config = dict(
    n_layer=13,
    d_model=128,
    n_head=4,
    n_kv_head=1,
    head_dim=32,
    d_mlp=512,
    vocab_size=2362,
    activation='squared_relu',
    norm='rmsnorm',
    norm_place='pre',
    norm_eps=1e-06,
    positions='rope',
    rope_base=71500.0,
    rope_fraction=1.0,
    qk_norm=True,
    attn_scale=0.255,
    bias='none',
    tie_embeddings=False,
    parallel_block=False,
    extras=['capped logits'],
    init='normal',
    init_std_qkv=0.0442,
    init_std_o=0.0442,
    init_std_up=0.0442,
    init_std_down=0.0442,
    optimizer='soap_variant',
    lr=0.0109,
    lr_mult_up=1.13,
    beta1=0.95,
    beta2=0.99,
    lr_head=0.00732,
    grad_clip=0.5,
    warmup_steps=59,
    schedule='cos',
    final_lr_fraction=0.0,
    batch_tokens=32768,
    seq_len=1024,
    doc_mask=True,
    train_tokens=124900000,
    steps=3812,
    dataset='wikipedia_en',
)
Each number is 500 + 25 x the weight over its row's rms, rounded and kept within 0 to 999. Layers, rows and columns count from 0. Numbers have three digits each. The size before them is the row's rms in percent of the matrix's.

# layer 8 MLP down (transposed), 512x128, rms 0.229, rows 293-399, columns 64-127
088:482477463507451495500495488481495458484529502526512518536474481524493517476523515501474497502473519516515499498579470493501481490531482426464445466468477497533575512521516471517473492502477528
097:493503535480514525516529489521478525490514500455485535538488518485500519520522495487469505480504472525499508476464492503470482475533506485509474532510533497536475511472458502523486475465497537
108:509500518506491483519485500492488553469514537535491514525459457470509507506463473496522466540466509497514458508519524464500510532488486473471492505517531454483481457465513495512480480514486525
096:554475529478461490537502475485500516462472511520484509496494503514510461499499511550498466522442514513490518548469500479477482441474447490496499474487479486488536522470506544486466526490497470
100:545482446456489490501547538498502519453498489558521458501546503491508483495487502494475505518475476493530526497479527523530521484452544452475510522485514494519542508473528464464498485487490501
096:510512520514478501523499496536448482486511516495485500494489546515478501540476502551522519512458492552513442515517473513521504471490496492489486546470526511488497459483531518490508443518511521
096:536499507487486526495466514516493488513504495507445449537514488532505440473496495504460517486486514484513466497458479490495488503522497480502503510531517516495519525513482477485548518508525490
098:495487503478492499506476509574491513516513454517495526476516511485477430498482488507503529481453510486486445497451514524491510477477489505515500502509506486487532523496498471491487498486500464
096:510519529525532525525462490522467509483483483512472522495482547484499494525503511526464484538437527600491480524483470519482504505479490523485520483463538528510483474488520492538484506490476503
095:534493552499505528477469553513463476472510541496495533441514532477524467502530526485535494476497490530529508482517505505464510508544523534525471495469484485529524502493521507506485487500496473
090:487518501536509473478501488557501492550512507469510485522522501511449478491461531530522511526489482545478463472521455492534519514488543484436488476505503506517476536493510487458518493494516488
104:489527468447491485512488514514511486505533516510522511484527500558469476512523483513491542476491436559471507516511493530524533516468531514525483472488484497446484517482489496497482529469516537
089:510512504506521467510477511513470483501521438527519449542500514503509514521506468477478510489507504476505536491575518519473463532476522479510500526513576494457510507490487450527509453496481468
098:541493482532497496495469510517482541523519524523496525504500502505466419487493493486565537497485468539455474475486493482518518545472496510505498491477502502512492510506525500498508443533504520
100:494478486497510489470514479459486481518526455543530545488495505506504514466528480555503468466513471534500487490527506476521444488504467435537508467504494484515492546535544539494525494511492487
093:526531495507511518487458494496517524507469502493494486508520523541524490460526477518498530498506507513471495527477478507517461500479494530479496466514466556481507514536509506536530516481510456
099:480456456490548515497462508480470521548542530491488488476499492544514477514502492494504480515492494538479457499501494483502568537479506473514474496484466503492500515487482448499469520508468505
098:588487529512468505463454478483481501526482479482502502515501476512472501484470505469480524506481486470471519498510493501491508527530489478501541497475471484496482513491498508496549540503488525
100:458476497546547465491514480499487521531497498496525514522562501500465551505500514483526514438495452504451537470479492484460505506509492510517506488528502514459481524478507497492539507504467495
102:526517520469502531500487521534434463505518529482499483462541528484506479477472498503517517480481507485546455485485508529491515456523559449471475499508527524494444521536538481525494510527478497
103:514533515526514488457484524524459493488493451476498512508512487492543516542530477483521530524492480550532528470549501500511490492508482515451532502521498504485469521496483509463485529519495518
106:540488515526556522498464516529511523496536508542500445534488464505498525493466494503491489478530462449537515460487500546518497517491488526524478477500509498503456509530508495529533518469532494
102:512474555516479480530483514529478534504504513449490487493496522526455524488503467506485542492491529499536479510521509495476510503493532516493527530474477472523525474469525535539523475502480484
102:494478493498495502440513523476506511533520497483478511490511516494543531542471514515499523477437506507482465469526448474474504509476504542522510510517520515486511499550499498489509528490506486
098:527512496453502476541525523492449504538535505542498512526499473526524543514524516520552467507536526496504512502520489461482532528508487529484485480504458503497481505496512492526517475509517489
113:492510472480476446526539515534538504521497512476526502517490475487575497493507495477505565542538461477509502492516551476493497504489494527524486520476489500440470500518527500489501513474488517
091:486508470445503485500522527481490503474518481523506548521512514514505458576529504525505506488513530509502507518519477507512537440500525469499532485491486483489539515508487518497521493551510516
092:493536472549459480517494480457542555553519492512471486484491461502501507548465500539511537444515496476505482521462515477472479477480506505512508484467526498540530516486493478486441492472470535
106:528529478519501507473463511486464535482469493457472457490492525509496510498502457538505472503491507528530524469486482475495542458527479509524519504467541542503502504500485524526498499444540552
103:535530523489488512513486510527463510478545480529512481475503469538489477495471501503447521545519468496516472497500482508463515510503460521541490554509476505544448458476502504513544490477515502
098:487434468460523509511457531447511481512505489532538499519480494493478479498528465484516521518537532549501513477453478482537494468488445462457528501505496533496505543491562450496460486474526479
091:508495523465498508435493516507486498517484499503489488539477532506487496501505501447486555448501498538500538443507506499508477551509511480497471522469494514495511449525516493500495503501450439
100:455514475558521538481463486507510525466512482516438473537517465550488474523490474455481523560499505546505474494482499504530495465504534495476503527514492513551504510512504505519517460474492550
099:461544524485526520490507473534474491517498533504498531508452523477518473479504484527486487561505554524457483525552521503513531477476532509486530515533474481508521514505485500518490465467506505
109:487524540517487525571477478506473494531454506512487522448493499518483497468461526478522533488488521496482485490533541544494477467540517466436489520500512516545477490493529509531500505482518513
100:494542503529470507469443497550500525530476506517522465504519523486490484523467501478459533500519501548523495532461476515534512513475467512524528481479502510512472514496523495466496497499494500
105:457502504515496490559525449493482500456488479494553476476479512514531487483495450504467468473465553514468493457499511510493562520520498490508490501522478534543518476460544502509529490527474514
086:537464490516514520555454501496477450513520500513502525459463513506494509497505510466517520528493515491460499504500518519493544506515482461474550498476507520436487532494524484533547540512492498
110:480489504529496492454495525503524486558516574485483473526540473500489487499499478521484487493501522487508517512490545475482489516524513544488544479493580504511502517504524509539496443535475488
104:520498514531476546518490521491513460482489502494474524531591492457512477477503491494483489512516495527535464527524512542500514496498479500550523500489533518468494479505443453527526522515504552
093:490510508516531522496504482490486484510468538492519517555514501493499553448481493503492545460442501489500523493496488545489509479513509504478453471472509481504550520477505469537519454525462462
097:496495460514519476513492508474494495460488477485496506512518539494496523466494513516446489479484506520445500479493505530500471525482492503484510482476550491515477536504473520471521513507486488
094:502550518529510495525495483528472485473510520541532474486479498538501536492498476505478544490491489515472510497494524516473531502485498495487513494495497550464554541540476511496513516516519528
103:460528495515449507502487457513518523497534510547454493496476500436546491505519539507518525496505507499500492514491461523516443528538494520513482545518528493474526509524492495480520520489490541
105:487545487505509478515534518510513507515483469523525477462546506502509511526509474480509477499493510465459494485517479509495519466483509477477502497499529522496497515497513525487503486518492518
087:503486532494519535481463494547474546511511478468539486498475539457517522535488495467560500460465535465514497515507528537470497484487521501521503540546496503482474500489520501487515480484473485
101:529501497508481482488500469501475508490539475530537498477507499506477488539495440455530504460518485497448515516523518468535474494516496537476491472585465511516516525495508516474480468567492549
105:488519530479495495532456535526428489474517527526482507486511520494555499494510502476443498475529524509465508465492511501522496545542511469517515468519522494482506555487482515503466538486484486
088:482500519498492456473503541517505477475417479509521542506484497476476481508516568480509457506512523494499533518541484488476505498511506525502472491514532462499517541484486482489504529537504534
101:506539513481469512446498550454477539532530491517460535495519484488526453505509467540474473483516512508496482494485502492508496498524557485495534503490570539532494487531509465485537495548497503
084:458490530477473484528497522515502533564472495464502460458530524471533512515491533485525484487505497479508538476485497511505506499540474553484525547482497501540526524515481521522534486534481498
101:499505502504526487506481477511518427488580526504508502505527547536501507456507505470485473526485430511507513527474522523534476487493540508495500520429503500503521483487495482484495509535505483
119:453531516485457497502454540471535520521535488486511510492523475492522497488570488490537501523537510480504516520458569505504494508547457494510495501493505504533507507586502496505502488518496465
104:474528521485500458502504555542517497521511516524437491489478478474496504496526506530502502487494515503518485503484479484504520534512508528498496511516506517521460484502540538484543487462512486
100:507501500498498497457540468483519528467503505478504485508497523490507481487473544449480508541562496483526495510541491485540512528482520496481546553488503515505521494491534514482482495480522524
102:548467479506468448495528524491522500501489500488507499491498472489558511468511540488480446505496520506508518509521470565475504455510475503499509504537506547502470505520559502521500487470506487
109:519458508515504472536483493547500511490485527471489507468486511518556539427472481518539469516476435478511501491560472479518485506474524492494551492491508500512509471507522504524480512503490529
100:482507489465516501477508479482550512463558495522462505531511494494508495514502538542485521486506549524524500461492546500540487458491486522454461491465546521491518511498484521495499505496526531
107:517487488565493456490475507507496474520501556478513554504458515443496512521509535484474495484482499498481490537506466469515466469519494484515505510485493478496480468495541464505453508527530494
110:480524485459486514510490504490470538519524498548536466515489499491527502545516501539518505564508476506494506500510504489475464433485512477513481500497457461524473458504475454500517515478486526
099:497494507469461460499523552488530547504493489463480477518490511467444555469536507481515500524511508535484503491503493511488507514489528479484522504486513497524472465514523525506506496482535527
099:521509522491570491492518544525495489465525484492508491521529465541508470520486534480485484455499517446497511492506495538536451473497489502477512476526469465505536474497489480517471459520525511
091:493521491464486487528495468468473550480468496491488449489532483516539481564473474451480500502537561507475512486494453547484492481509510495475434462495459500475486491508488471508516507513526514
113:552488482505480529462482486524502528519500517495512497518506531487470467513500495510495505509515558550488476510460455510525485488529521554479486529504518465494507521470520471512503479510502516
100:506526453511491502486483484524472533519513509523457528456516510501519499535476521510492545547508538498508456463514478501512461477497506478508491521510491505494482483549484481565459488499483517
105:537513527510490531495528500511502515545500484475535550424490483495514496528497485478469475532468480496509497523528554506517542529486513499513520487509498490541537468497505520485519516486468519
110:494488537497473486502476501481502502503460487512425527490477539546488506528476502505464488500510511518538473509493494516503464531477483448524530526482472482490489505520455489518513468488485452
105:510473495462497535462530502527546515484465515505520487472511472513522497502468474519514496499474510471516534527516481513551545458547507485522510510523509511527516517503467492483499504509494475
089:464490479531491503492513514483492478446488487487507516498498480480521506550508486479515466497461508528485502536507490504546516526513495517488491524510523528506564476503503525437484502537486520
097:495472534429480486512467538531479513469493551473470484481511512511517482534492512483506494493479505483498550538446501574511520500516491503491517497478497509479500523508507525465478480535498509
096:504457491481455505500518522498511538497535465461490493505535542513540476512475480486500487522503543478460520509494488467516490490481515475516482504531510482515454486507539495518490480468540446
097:526530555477475504521493526478522518495545464510474485512512484470510502505526473501515469428541506501502488526494527495530474536513524497531509488530528505557513537501487494524501520541480486
108:544540483531485512497507506472526534497521520520479495491495481524476499450497477501482529527482484487482468532514499549535475513490484476491487476510550509496477533468503528507488472515513519
095:522480499515487483518517471504528515496501463510521524502520446454529533505534552467521473501483481503490499477514534513496512525568551492517478504479490528494517556473530477508515540498453489
104:489493453472516503453483495500478464524500506449510466490559513496467483512523497485503543536489526521495523487491481508507520470492521527504526532495489507475560452531528500480527491534505520
089:464497494524463460474537508537476510494496478535469505501497477482482508509481561501495482503519465478504461495482431521548539482490465528496493554488501449458493502536506494434501506501527497
106:505522465457427460493481501498499499520508509544467495476493515530461488492469526509552488489461484472471494507478522474513550502501498539512478517510507475426501464513537519456523507532539472
095:509454520493515506494455502481505504522484460515482470539513500553483503492531522504475504479518450533448517528450498500478455477514508498560465539486514508555515539545529463514535504535518522
086:533521471508505522514485488517552494486524511536537480521500544454532517509475473473517486435459538508523472484480499468506508498477514509462493459498525495445509524490469558492504544510538484
101:484508492497495541527538512510481489507459500543484516485517459496501495541480501515503538500495472502452481450498485510508519488478548498526507518485508507454483502527498470511512485483545528
097:514507497516509480508523488508529506475503495526480469514517442482554454524534503488470510474492509534503469507468509488537488519493428483484448505476501483496498498525427527534495494484510496
103:487498543472501498504532520485476448477466562454495501478483453522472485490519508489520502495521492506502508519482501503500520459498506471511536502495497517463481504456500489503497486492544478
097:507482528521499548476481518480465530459513489493496471492532519454466512494489514498503503515462522522495546468496521506478519480514514471528492509484496473492441540513455466499537494517506489
086:511450457474520482513479529493476471540470472491471564502520473491507478470468464522491514492469456489514472515529505543500556442529503464510467496485518501533553535503483522478475502500491507
109:475497508534496537547475519517496476462478495476513502474510516484503484502487537478504482460505487459472480482513507483471508484491470514483550486539516457478514530459507485518495456461459529
092:512533504469530490507515523501465489575536505517488504493518506494502509498516453458498511522470514506523472479511530475543519460502507452481502519478540457487506509472538515486507503461490499
091:532517495557509496495541466504491500479496509492501513444517497520528466529533515494505514494481508483518442544521510510533477510487495478513488487525502514463510512465499498491574543476539516
104:499499482475497493517480520466458523503482500455497485510552499474501489470512484478525498526480568540509517530487530526500501497495508539491520519483531481480474519453495505477511506496502481
091:501497505460495526507546498475530478507503502456494486485483517474504513511460456489478512488495516534488484485479486519527481551500504524501522484496529440513489480542498463466494442526475488
101:477522502551454501503515515484482512512488522496527462471557472499503523477483511495492518466509476455464509461523482471471518474485515481494514503470535509504501516513516487512485515475464527
116:526501522492471567495515532514533518473521520484534494496471490515483508537494522472504502543489521482485485498472501501561444478459532506512482500475517486484478526467534460465475511512527496
104:535481487529529569519494513529520486524498488545445487539562475496533487465504488477505473459486489491510517519493505472540473487521498488470513508499496473518513462548530501504506538508527488
097:534529477473483472482483498515477492497496514485500469480515525487452493501496502504473474478530507467456483470508497463492534519501485498521491532474464547508529498495482508456495442497524490
091:527466431502505472487492475521519534475489502462498514538496513464467506512479511524542486538545502528482506509509500530487490452555503522511459450510503460505493524515493492531487488514540491
108:494497493539504447535506505489503506495513529456492527517481509480512542483538518531454477572499524481501530524499508495463521542468471469444476480536511514492530506506458510481513469513468493
096:475465513517544506459494532510461532472481480529481504494503474548490478525502482529510486491524514455506485509495483524525453506568497480460479498488499539506507500529509539511510483454512520
101:463495495527495533531471518523508470489510539478489468496487497524446509508493454536500547460548456501509558509507455517537466501507519524524499483523528446536525535519469505491504515498510506
103:473466540440497514481492506495518521533507452526466491459468544473529530525524508520501498492497507528472443514480506502493503486498483512482474533482510510526515476488462514451510517471525506
103:460550512510550521487526462528466510535491515476470467516490544491479496528526513483530520557493513515491542476543518478506520487494489496514498503484549478474501495502498509527534489507548478
099:511507479545517472475479459506487518536465518489524489467540509502539487520481459502509535517493557505493515486554450480513503450444496469495493491436526471480495477495484511514517457484503492
101:540500550483508482541512490533468490525531522505497515462550485491512494509528490565487500501486457539466539542512549502485479515490477485484494504504519514531507500470522527495474505506505431
098:500468504563513510535545515487492482524552482562465537479494488515508496533506470452445502489519510487487497497510485494498496495506514532525478505475534500501505506565516500513501492538459511
117:525533532522531480489523497487461464480542512493483507461493503522499498483522513525544513541447520491459437498523543506497487527475512493533483475494508485536484505547512534488495540485521472
115:507500475499491464510452470476468501477512493493444485496466493524506457507510503506497495528511526489519459501516498501491484521524496512494449524471510501536530531484473531497486519492518518
095:501489480448475522478500504485506546483487554489534477484534519524491504518475471545479517534529514488553504517518502526504493502534539516496494470532468528538533507530502488491471498565475526
099:469523494491507506504477497530496505519492477498501522489463493478501522512533516543509497497441526499506495539443510553555480495500529501532474467510510504495475491497503504518533504550494498
093:435488488522504494503504486493509458503517483504513495528495520477456511481530518540489509520472512470492462536582480526487542515510506498541517473493462489553504490527511494509494522504511518
# layer 8 MLP up, 512x128, rms 0.247, rows 294-400, columns 64-127
096:493495497480492452525511506489498488488502466488493492496487500485527505484459492499502522494517498491517547488438501487544498492512442521451467550492479504499515515513489508524504467521494476
106:493475513496511551476519462482510519467517461513493520468489512483518533481479486498486506521498483514513513528523500477504430522467504449546499495476484523482468477484485538526482507476508505
096:521521523515474493469509474469550492543502508489466513491499473504471494491477511452495523523513514440474490476460489531519526496500519483499479543499516515494471482506523505426465471506479528
092:477498452491534495511508506549480531500482441505528562466444476511489514486492459478511503502514493440532525492509526497508482503498520492521571473467502495503485503542478458545480461480471486
103:473476510511506510507529522550517530477502520502524504521556513529529501535501470520550525528486467494503534497506520483501512491514463505492495519485515510514509514538534486528536449515524522
091:542464468477499509519491457471486482477456448505471514556500519516496511507504519525485517470531493458499535475486528480508451490471515502486475477527462504510516472484523534470479475478499499
091:511466486494507491518499500515544504485474489471538551545484491536496529521508521517530514505496514518499512478462486481510501512486454523451482468547513536472485491481476498483490505461486490
102:493534467480501514476514501491527513447489488473499473473524507554512523528496467491468491476480569509481492492477516474465512484481510508508510502510518483473485496542500549487461506535515494
103:483523503516522467496535499523479511472503530476498504492487504506483499487509479498483485497534515486494508476571491506460559507516497481535479504571459545438487530490508490543523468521458506
092:491523493476528515498511500484508511524462533486521503540463487537588512509454512483473478480498482529478480526482470513528509482491522493474480435528480505499516491510484499461501510502452511
097:513480491523491499484494482497472501538506483462520493513510473494465503531498467508484534484479485491500486482496544489507521545484489536520518494508462551492485528467491478478522484500506490
093:524549484519504523517493533481466468477455465497527468490439508512482524470510455507477490526524470494513518482518506470493471489509505527488497482511545501434506508498514457484500507495508476
101:510488517520511525516505525503521488476474474462519484500493498516499488565481455466492491486498501519495489473477520495482540506445498540536527491516493532499447484513490486479479516512525486
103:532457496465537475519435479519504536490519476455478506509479527529463528494509494500472480488530471489549511533480531522518453522511511525485501457522474495475516498520499499503471486544516496
085:507547504535492469455481472527515473467526498485536507488515513509504498460492490486491478548464510541513486487489548464512510524494510532501494478479518534526468500477515450499507516530451530
099:531507581491482498531501494523494535503450476528493497458485480468510482493508467497510526492488474480488483520521500490470497536514462473511467489491479474548491504468511513492470487492499447
100:498518464489531537555473498458534510505464507438482426523511445486523502478504521479448510490477513505475506504538491528489530533518500476490482478482480522525492464497481480470548463505485493
102:512528538515476532513498471524504509535532496513481490455483514485557501447520516523480494508484535488514465499531496515463483487517498510527450478499499492457460462509488484491485504533519475
093:468516512479502465491510481498502475470514497540506487530511510509517474532519490490486510480474496495502513470523526462551491492528543521502470565545496507502460510512497515532482460485474542
099:485508523477490448491483512520519526471459491497516521490532494469527493508505485431489475503519482522505491479508527536510483509487478470524511510508479526539513526502485572502482500505489513
104:504444531513463510478529488478483483494482437482507551465439512487509500511516464501494524491481533475542468469475512476511517543505503521477522489498500520520518498501499486480495555523525515
109:512496479502496508501476512518534538528478543501551516433489485467515467516526508499507531479503497443501463519534520508515475502516518509521489524474493461514503515488439515503499517504518500
104:536519523512514527475483521474529516499542469471511495483496483468468526470494494484465500525473504521488499486493484555525543482472488508540491513523507517454499505496496491508513470489486523
099:493464501465566492526471486503529484491473543532486518505479489492501493538520519494500465515476490462492505464485537509506537521514471539509520451480530495529485477498471462505486470533495472
111:528512500508535496562482490481505492456467532523523541469456472487509479510508524480538521486491466509474480489509505524499455553497495439495497486488475535512508488475540491489470523462452501
087:468498458493522497489475503542473500452544478481461512476510533512534468476458556566490483471472498494493453517500520486510474524538487507463525492478522512485518507457505512497505494517525511
096:498495523513499518509505468443560504542491527475470446520512487478471518504499495506534532507550481470492505514547538482472493492483461511468515522504545504506508482499490509502479506523517471
105:510509510527490484434512523497486495502486447505518538517504494428499503514519511479496506544484530505499497473474533493516483508533517478474501565500510473519458467492515464480503489461487514
095:489508495500487528413522487504491544518498479470498487493457526511511489496520474507493526474544471517509488460456498520499509528518501485472548506486448460485492485496520495508500481484517475
099:506497508515493543475494527448490526517493486503478496474519536489507512515529462507455472491529467512488460489527518515513466492480482499563509513540517485496477531487503496490498470484517498
086:498479486507519480506465507532535535517498512468509529531488517478521497493469553501517465452539472470525498493464487453512502479461477494516479508466495538471483443526497482445509492459533511
096:498494503459518515508533449515517483502475492485475513494526435503508479500502508514440508492498476516551551495498505508486479497530488497472493480529471496485498520490442507510448452515517475
097:488520495504515540503525509483523514489571460506512541494489529513541517483527505535479472523515538531492459530509514483501486495478499493551490533510515498496483508492505512452524484479495506
095:457486502486522469492512536493528460504501515477504493514509546520454524551502476518518484503505495489470493505521542522484562526445501512454452535517498504476490450472512498515525500461523506
107:493515521480538497478495485461504441490526493473527499516480492485468461450550514463472537507511466517509457475494508458505502523475506534485527487499492494519551440497497506493453510541506509
104:503473475497504524524519450497453513470506469517500432490494513499538504505489462515496488490461519528476530497509465487515493530470472517506537490494483500524498470482546518489475513561476479
086:506513472529511553526475514508493501477463500507464545493480517512503527525496457541512484532475514507494555477512502506457525491500498484503515503497487515503488446494497491494453453489494501
112:459519510538474479494501451502495473505539509521494517472511518494542526523472495475451464518507469482495471462529482506500511524500507491499504502448518508510518486479488505505480532507513505
102:502539501514495518470465476472538506542532517511488513466472526523510519456439496503515523479499483515508451498500520489556483495533500478552471497519529518516517496493485553515499530508504519
088:511501478501504497484490456489477496549518521518510489507509527512496506493474519481490489519488517515482486499513524457501492523477492512513497493453544512493532479486467492437489547475533479
100:502469497535497546523541503518494507517521524523525533495472481451498533502519460484515485496516501455513469477451529526539541528496487463493486555482499461475499487479492483482516495524496496
093:499521546517510493491512491499543493472467514445522481465499481462484519469500480529458487483490516518493490454490582524482490507458547527457491497539511468540481463465507521504478492486522462
109:470525566540496441450490505501502491463472507475496481488507509476494474463535492459471478522449538459521531473522520487485508432490507551496514527511468525515514505503495506504479473485489495
100:500547538485513508506542483463511522532524514508489494491522554525501474525522522497462528521523471510531458499452544519477514522470489490490509498527488514495511478463516484465507462510497513
095:500488448528487490515498524460475473464487573509471474510525537532493445499463517493475488475512489470460479482497498486505498533498495528515558475461492487498515492492515450499529511502540524
104:459518506517463523498474515458518525490503516490520493506517525463519532499528516480472556511476484467483505498518533494523529503528524488489469488467464505471503468504521489527502537534472505
099:477526503506470508542467488475481507484499519526488520513479523493488542472484470482465468453551495513487525546485481498485492504496479509522534511503489522490505432514492481477479432509492521
097:489520484530536501501519532509504426502485508538532505484518464554513474485515491508477496460482490474476515515528555519502470510517467541504508535500505507518516490507510532505515551484514523
105:538502510467476494506509484475503518487483521506469474521476539542521521534548511519492494512489450505522497544524481502484514553486478514490470462478476512527519419508476514529515527522516474
086:452471530524513525487500476521490493466442472502500506526535526499480496491516506523475503503516495504512490489461537486467509500506501442529498506467458506504484516494490506488472513471478506
101:496542505475537538521528505504470520502533514492503477498475475500482533487550510496471504484512475489491491498511470488476521511521459561538519473517495532475471474480500497527494475530485486
126:512521499481459488552513526474496496462456471511518490526507489468493473508500460487508497465532516528491501486523541537540533523488522499500519489512509519506503501526480511478537495501479517
097:539535473511478501477494526515473517471507482525489489520547557486565517486486515505467495505525507483534495518471476517521504529495484489477504515524460535512492451474518479518486514482494515
095:526507515506511492458493502479484521525532535482506513483450522474465490490542526460528556543494502472520492529488516509515527514490509507462510522553518523506513486509510473490473500496549437
111:496500491510545471492444489485484465509504450510487511494503472490475484506474497515531507480484494470496476489525519546482476511493480529474529524465467520499525502470510500456503516486561481
099:517521479499501522492462465510536525488472501512501547440511507513568529460520444474503470523537521485500528511488519482521493507494480464489504447482498518514537499502506529488492492439505547
097:459505506500506471480491536477486473476517509522506498492519492511529513521534502511500502490492542530523462488508517549502520509465441534491495495513466484534427497527540457516511481505494517
103:553482541518440500467464493493457511467535493437534545477495543488509487497472455498504472497502486491488509514500520501484506533480475519488512471499528470500516481488447490469529500507501499
106:548541546496497514459536516487504459495520455506495477445454485518550504492529513527508500528465511555465490505484496503531482483489490490514473518493506529482526445494490512480463459492521497
090:458508456536537525500515501496514509500491519524499535556535519490535491458472478490496473504527514457532482481482481490527486506455488499547496505476501492445500521477534487464484500505485518
102:497517513518526487486479485504473516521499517498555432478506497489505521519515504493537507503488517450509524519484502469530474553502474471504490469504480487472523542525471488552493527529497537
098:523504493460484490505511512554497425497454495542486497502489543470513496505497519487505523513503482494508490510472515470473521538538491514488542478507528506496491493496499539459537546478503457
109:493504523508516468508467482507487529497481523560514544499501535461495539499554484469530517493503539513485500479499532455481504521510485461504463513523472524470522498513500494480502518483506477
105:453484476458487533469497476526494481489488481478462523455495518475509534511500545478495499465490491526505430482503497489477497505515512511532547498517477480532496503534483509518468484500504475
112:519471460483479508479495533490529451481481515501525470506523462522494496495455499516478513468491491516476480468490506463484471486487426502522563486501486517460470513501473535533508477433506472
108:507519544502506522536501487450508479499491513498490509523469497506500517481575511522516478478558467469526537508523513521509513522454541494514482438474505537493505526498473506499516530481475510
095:539518496503516502512486488489483538532506490498497502499492503490493528548532526512534524476489481477490540533487505526543542550530461490514473507470518535538490472486483509501479507557501487
090:493510497474502520466513497485501490437491498483494460449494528497522462502510499499523473469505458493507529487495509530494482535475468553532489547485519480498494507526487520474493562501489475
087:471499472467532467515499507518496483474530502496504477521519474519506499498495481533504479496461493503493450534500523500495541501508459500508505497492465510492508495497485478495476508471526531
087:480511547543546511521481475484507468494485499488543496502470488517493500480491481508500506513495507518492530538529507514541491547550464529545486512509523520530525488522542527480490487484466510
099:479515494497519476473484505451503478504503534477489477504521477451532449512493524499493556475520538485475477480487476538507516491520514488492474503502465470482496529531458535502523485489509473
105:510521551511532492499490499497515530480484500484486484507480484509461522495493473457510545523532532517505519491465489489441494497489524482537525469490491531518449477501485542497491474470486533
094:503494507518496496512540461526515509509477546499464457515467517500517507514446478553555515516523502527509512509484513500513478506479494503450467496524536474543491516509495490476479522497499501
098:531515501486546523526464530501519523544505519515538461477471469511506521473515504441441510459474477475511522518461497538479507529509508516528465488474492507517476439497514525485521503540447503
091:516486516499542490494511477498545524483516531457486483544511488534491501482494493483489497490494454457525500467481505500507475508476489491472488518499479452523508481482472564504460471502547495
105:504510493489490513489436509511488456497480473467460503500491529481503520505533535464466520486498496486518498521534517508488486490498532505520492538526492438518478465524456515501473485548548514
097:482449520474488493502513461497495517477537537533490471472502534525564464482502466496469478504440506491469533498523519536511520508518491479502517465504525476476508505485513486496533514491482460
082:474529511485537529493497515512517503481480502519478502539482541474521477498458496495498437504572526483500540495498514513498463453484503472459532496535515490489493527521481499488493516497509484
103:516478510496537500476527505481558544518563498484502528496531479509469506484469528495502509489533517485503512480492459485489537514507458474519524469451466489568510479520486540538478490478527499
105:505499455488509482464526530463544487540515527495519468470459499480462507551501507543459555513491443469566529475494486497501499518519502500526506480478470518500496524485510501517513517517539491
102:473514479546555501461494528477508492503525504472504428519479515487500510527517499504521475488529530472493538512495510528460510490441521506501484500501454528477495453491516533527489473512465475
090:484505478494547523470436502497526479513524553517512486471502504503457536512506465515504496498460482504508531498476533491494512466436506518478490478477492506482523465497478448474502449508544522
092:512528500486457515501466482512528502528543486483506529493515537475497531493511493542485501544495502482519521518491526512516514486519448481465471527518529494493502492489503506445492488500514483
100:510524521521542514467474512453518486529505485458542476453451537510511520482528470488488502466493479497515558517521489486483486520513528525508510465545483493539455500502482485500517498511551530
104:554509536518494512498478467520488471474501467516462478458491459494464520460480478534451495487518503525480512476471514491467501554495498466484529487468475482508514480468523521528506468519535490
089:527515530514526530524494522507501476536492517538547495442470496481514495489495490481501470507515486498519465503507511510526518534486497543556480481491454466423503497503468479482487509516501532
094:542512490512482500503483499458509541477469451507523527512547491515513506476492470506493510529453516481496507505471549477522548527515526485469515521459516466508513483504469467495512469498496472
096:520509469518501501447507439497485457480480475505479493470505502506532521513520516497494509508508460480490452472477511495478533518484510518482492531511498472460473525447504523490537492500518489
100:515499512525479545494507474481547517520443515494483468515515504506506459492480502475535495509504502476512432477507508504527516491504474489480539522520476469439460499454503480496470511493511473
104:541540517500482485514507487475471467522500514507532475470538504498528453538474473483535536496479496499468482480505544517493464545522498493455509469478503524493501510506485512467498500488479480
101:532491527505496488478526479469478490493479513514455522542497514493448510476503484500458493527489479502495502442522451503498512543558517497488528511460497514495492479504461446533513497494508501
103:502496501512502527466482515476535450469482511482457514529482498524513505500486496502489511486496503495472490500526516489491510482470530506544469466556494510565525463530486533456447490466501455
096:508481517481444525487485508527535472459523515522493492489488476456541499457509487491519468526488524550484490524488508474523510467543491481496471464523487484479482445500479493474463465554525496
103:460520519484506513514481447514509491521487524475523518457508483440478512479447504473493486468501487521521493516508438500489502483544497521449486467488505530468538507508503522494446520450515509
105:502503491497486515485501533507501486537485487503506484518481528440500477535521464525511533509499508455501489485494503483512499508535481507479514530527549531523520486472504459474453507548487453
100:482468522506485512470490520483502459485519504441476477502492530509501476469440534437556527457523510501514484514512477481456489532483519501518540467560501494494473511497508487523472529507521499
109:538465528489492499488526498433509504501488458515487487529457490480526520540532510533480494487512511461520508555501516462495466518456452492462452508506503512520511470451500482480512487554544502
103:508543475468554525508513503490539467470526507490501466510478490515531521494512488482521518502512521525511461547529509507504457476482484478521519509506459495465477466458503450504443460526487528
101:520521488540522445491460520514469490489526525476531494531493491425483523499473491495493521499500503485468477460540499492509463503484500566518504495409502528506485475513473486546473501489533489
093:504465534472496502509489468535482521501486463506514521469490515515499505533527477523488501514472465505499477536520541484486525540507468523470479502486496513535473493509511509513494474476528511
102:514478522487504505483492521487476522560508501507499448475472513545470496497553445467496496474489500515496533470521518498517482541501451572530469485529470497499533486520475497536539495525491476
111:558522521476484517550500514486510518515479522519466504469465497490504538429512501533451479509473507503528523521464506488484456530465514506507506477474506516514497499521476526521501502516493513
105:542504463486492506548502465523502492503508466542508484505495495478504510509463470496525452520511487469519504527519509483473497535525447514489520522450443528505474531495506513520498495506524501
101:513525463531476490481490496521515461516522503521514479521522542527500527528490531573461488503481480484533458487490515498487580494492460506506487480508473513469496507546525528516506498490512507
111:493520514522564481495515462506485465512503478477463483505465527533496524504468534529498516507512521458483455506530519494527489484463478510516478535476494562484506483499502499518500491499505499
092:495531508537512489512502518482557494509538499464467476509539541488448483505527510505541508481490513517518510532518473481484536501550467472546523494485530493507487483536526503479487493550539499
108:536532500514506514462501470473521546534560515467502466484510484483461482511520498490506501480541547495490463509483501513535501514439492447496500520502502508484511538508444493501516472523514548